Weights of a small transformer language model.
Size: 17 layers, width 192, 2 heads of 64 (1 for keys and values), vocabulary 8192, 6.6M parameters.
Architecture: RMSNorm before each block, tied embeddings.
Training: a variant of SOAP for these matrices, 190M tokens, 2903 steps.
Each number is 500 + 25 x the weight over its row's rms, rounded and kept within 0 to 999. Layers, rows and columns count from 0. Numbers have three digits each. The size before them is the row's rms in percent of the matrix's.

# layer 6 attention value, 64x192, rms 0.143, rows 0-63, columns 96-143
101:525449454491503525485519510474538554509522481559507482489524502524478527497553467489514482537486523473528517479498510481497503467520499483501510
099:504458506546489525521505504501508507489492472538479482513532467501524519454458482493503469507475506463477471505515514497497494480461503519492504
097:540468512508526521559486484469542478507538500516467458482503485499502486520467520498503494533504499554480505491521511485535477506495499495466503
098:490504513476486522458508465531537467486471523533459496493510489499524474504498538474510494446472495504505460473480522510505494535507522485511486
107:457512491492487490473506518526491482474445509497494521459534465454504484500502510490533507482464504510514531521473525473530480505503455461517496
103:487508506509484525512484531555492516518452489496499479512489519466521482496477454498511507520538508474455527532535484468478513538531463510485492
103:489464500514503500490518521482501471520507518545473502474481477457493461520486491492503507458492514489476519540513531498491500498488508536528507
103:510522497456523482472459481518510472516493535494477490511496510488495501510461497523477527491465495508471508476527465424496474485499479488515521
095:514476510510502452559484513524454496465506506519482483510526478474438504502524490494516481493524510538476510510537501476454503506486495548511488
090:519499509490485481510521508510533455436539495516505531507534488500514526501513490522497464539521470495484506478493459519482535507486458477517487
109:520508464506485496506471502554473493465531454448522518509525458473493474513501475484500521526468515521481493503536526464484502526507491483520509
100:521440485473499526475517506476523480474481495539498502479483505472468553478456451481481511475508505536533443497459492460482517501506483487526538
093:509508510511535507482517475498486544467480449497514461487510475507456523477501547536503521461501491495509515521547499475452501513512505464513482
099:541527485449446479512518513473526541484497475482489495537479538503514431510452512452527520484488487517499494470486499537469512470486483526512503
103:498470521503499494506484497446534515501539500481507475503531543433482524534482520525508499536472454500536500514466471523469538511499465518511503
091:492508471524493504531464470553493472539529518489477514470512485485506488497501501508480501501457502478473484518504483475491484505472484507481478
094:499522499506470495502480480443451523476526483526469481515450526516432510470512516476506467542485491478544512544523529495519516523531509507449521
102:512489570503497501506477519498484472456486492526453507476500509477557483485492537520529534523518534468486511518530482490493515475498534503475497
108:494525469496500497482538485485524455496505484491518467490502518489519460503445499455551513485471462539523494525520547503539452497511455476479503
101:489502468507474496498532509494497492467462496525489514509493531484513476497498493486489509475514529518511464519486510448506538471468540473503511
098:531473471496460524500538520459534525549504525461479504499530525500502485485504491508522552531524510492548512558501507468498523510508487485470519
096:474565524497487532492484495456482504477507489510465503442473482499491442470530493514463503479481490491499485467522485497504495498527473474485506
108:551475483505462493499486515540502496509465488496509451515456498470485507508504476482517460540489486478514483511568504504473487482511471504476508
103:495505485481504458518446493514437523522528482539520500551500459522552461521511456470558490513466483532513506493498529501498491509519540498515488
101:497500451485528488513515494477435476467460502502496509471522552521480504548499523488470493484548485494503556504526502507491529508457524467458517
094:490498468458514512523503539525493486519526510512489513510514517448501512513507485470503512493497495482503491482518521453526492507529499476501545
107:513445502483556510478531531498512510496495497514503519491489477482468496495483465468506481512462547526471448472505530507542512484497429517511506
101:518504501524477508516540534497498512515497503500470499506464486494480445495544504538483538501482496492509481508547546531465522534485484491487495
095:478505519451472513517504462538497547540456503535457470485493480530550548490503545493462514487539481512530564458489536538497492504527493518481495
098:468496485491481509476435521520478518514439520468522517517502462504477544512498499522524524462497515505461498519484459463521506508468520493476511
095:514517542477455523522478495493460511479532496480474467551509483488483482539510512480486497523484456500428475500481519492490463492542492474509487
099:521515478466480457491521473496479501506500547544500517496540521507443503511520467539505503540505503490473481550461471481484513553447466507477543
100:478532502516458522535497493499470529490487515502512499508491526516478527511506486483542443482477521477552489478541507511460499534523497540431478
097:509506519555504535482507522487511473447506455490499529439487469515499450498457502524513484488478501512522514502514501508499437470514503517498455
095:498497515521472502495506504501499505500485541505496503534487517477485475518473526502502501461500483508489504486482481459469484543505449543492477
102:508494521530507494506513525484520537507492521514533534526503560495485495508467532517481532482468490532475475511515512457513543506470479529489504
089:561503528518480503482465490486513461482504516505514465469499515488504506514488533506529510473476555495499500505461455518518482464514511518530530
119:530505462504519489485512494493514510486536479505536497558523472512475527491508494527484522519485466489498497501482531467513547527507496530519509
098:516490513534480468514537519464487530512468548530538522468478464450504532483515504531460479492470536505465503455486510541485523482508476517536505
108:479507509488471514458524522472481521522502498563523507484487531488525497529511529448491535489490519495527494465481449509524484454496446485503512
106:491474500475541524506515478501498476512499513480501499459518487527462519482517492517511475501524528496498507512505519504474518524509503490567471
103:519484471497446494466542492516529551536469526488540531463472513485500515479516527495496504466514535491461458492507491505507513512495479462520512
093:504521520527479511538527483498516521521503501453501492473478500570509497496503469527535522495512510497503498490499518481523515492500532499453522
095:485497520476498515516508499502475506539498521500485459509511496478568520499488509504469558511475486505461486488520507506468519489459507513539528
101:487488478478509471536553492539539522457523525537487524529450546508511513492484502490498446533510491499498491530498491506501497509514489505492500
110:562539486551476492488519485510517491517523500484523463496513469520506490509528485519496504504502518482469480477459553501465494519463495484478512
094:491469515500539497516529499526494500504475549512516494470470534501488510553520512458461496500528516517476447555497504508554512497513483475504481
106:500464513522499466513530526472517501513517541502530526475492504483515521512500469461494435483474495536497452522485510478522506566481511486540492
100:459449506500484538539521506492497540563537549513498547482505530460495467499525483524500526528506466526502512501513491486473481437541486488486469
097:515473540479458476484496538508493474527488433500492505481473486510532510506456498490491470496512510485524523475508507492455549533537456512541476
098:484448518513498494491513533494551468495481496495520528473494499508496485495476500520490496481470496495501516535472464473505469514539518515448506
099:553520519512529528526488530468511487473495500505487530494474488461494545494523483484507453496492518521508493433443537493478500513515534487456492
084:494525520507488505524495505498522521442461506474521535480534582504457514512475515522493505437493493522487506523516533498469475461453525454494486
103:465551506505513478474461541494441509534453522537481480502504527533485526508516463513556512486489506484477483530509499562497534519527538499467501
104:489496528513498514523471484501498566507496539463512525495514486513508528505478459517473514478438475532485515492517468480475491504549479517530537
101:498511538496474463478511487508546487469485494501508484452502515433532484469509497520508513463469500519507518495530551490526508518518530469526457
097:499516536474479526488470535493480519462509479504490521445518465495522480532536467488518465474507571517492503473461489496494488524531502498523483
100:490475471529487483480512483470487535487484461498523505495512486505506487530552516488518470546492515531521471477459498522505449527511456543501492
106:477513480459476489517480522508474491502479518528479494486497491498476509528509536464482509539466535481521473486519517509503554495518503504523541
087:504465478443474499472506534454508482465538523499542517494473495502514469476476518501507482509467497486478470486482540507525483488463519510487432
090:476505476474487521517481495548495460464505546507470510495487496509509501537490481540518434474511493535483483449489517509524528451519490527474482
113:511475497499461511500532473468506475460497507454510502504492472514530517424493500507503494479526505514515508525549425497522504493482515515467486
104:485472488510495459520458518463525524494443492503487511527472507547517457534478495480511499509499546509500453479498495485514487498528456516502506
096:482507521553505443519501509482472509494554501508469490521471464479466462500508530482474518465527486525519492511485512479498500506503479445533500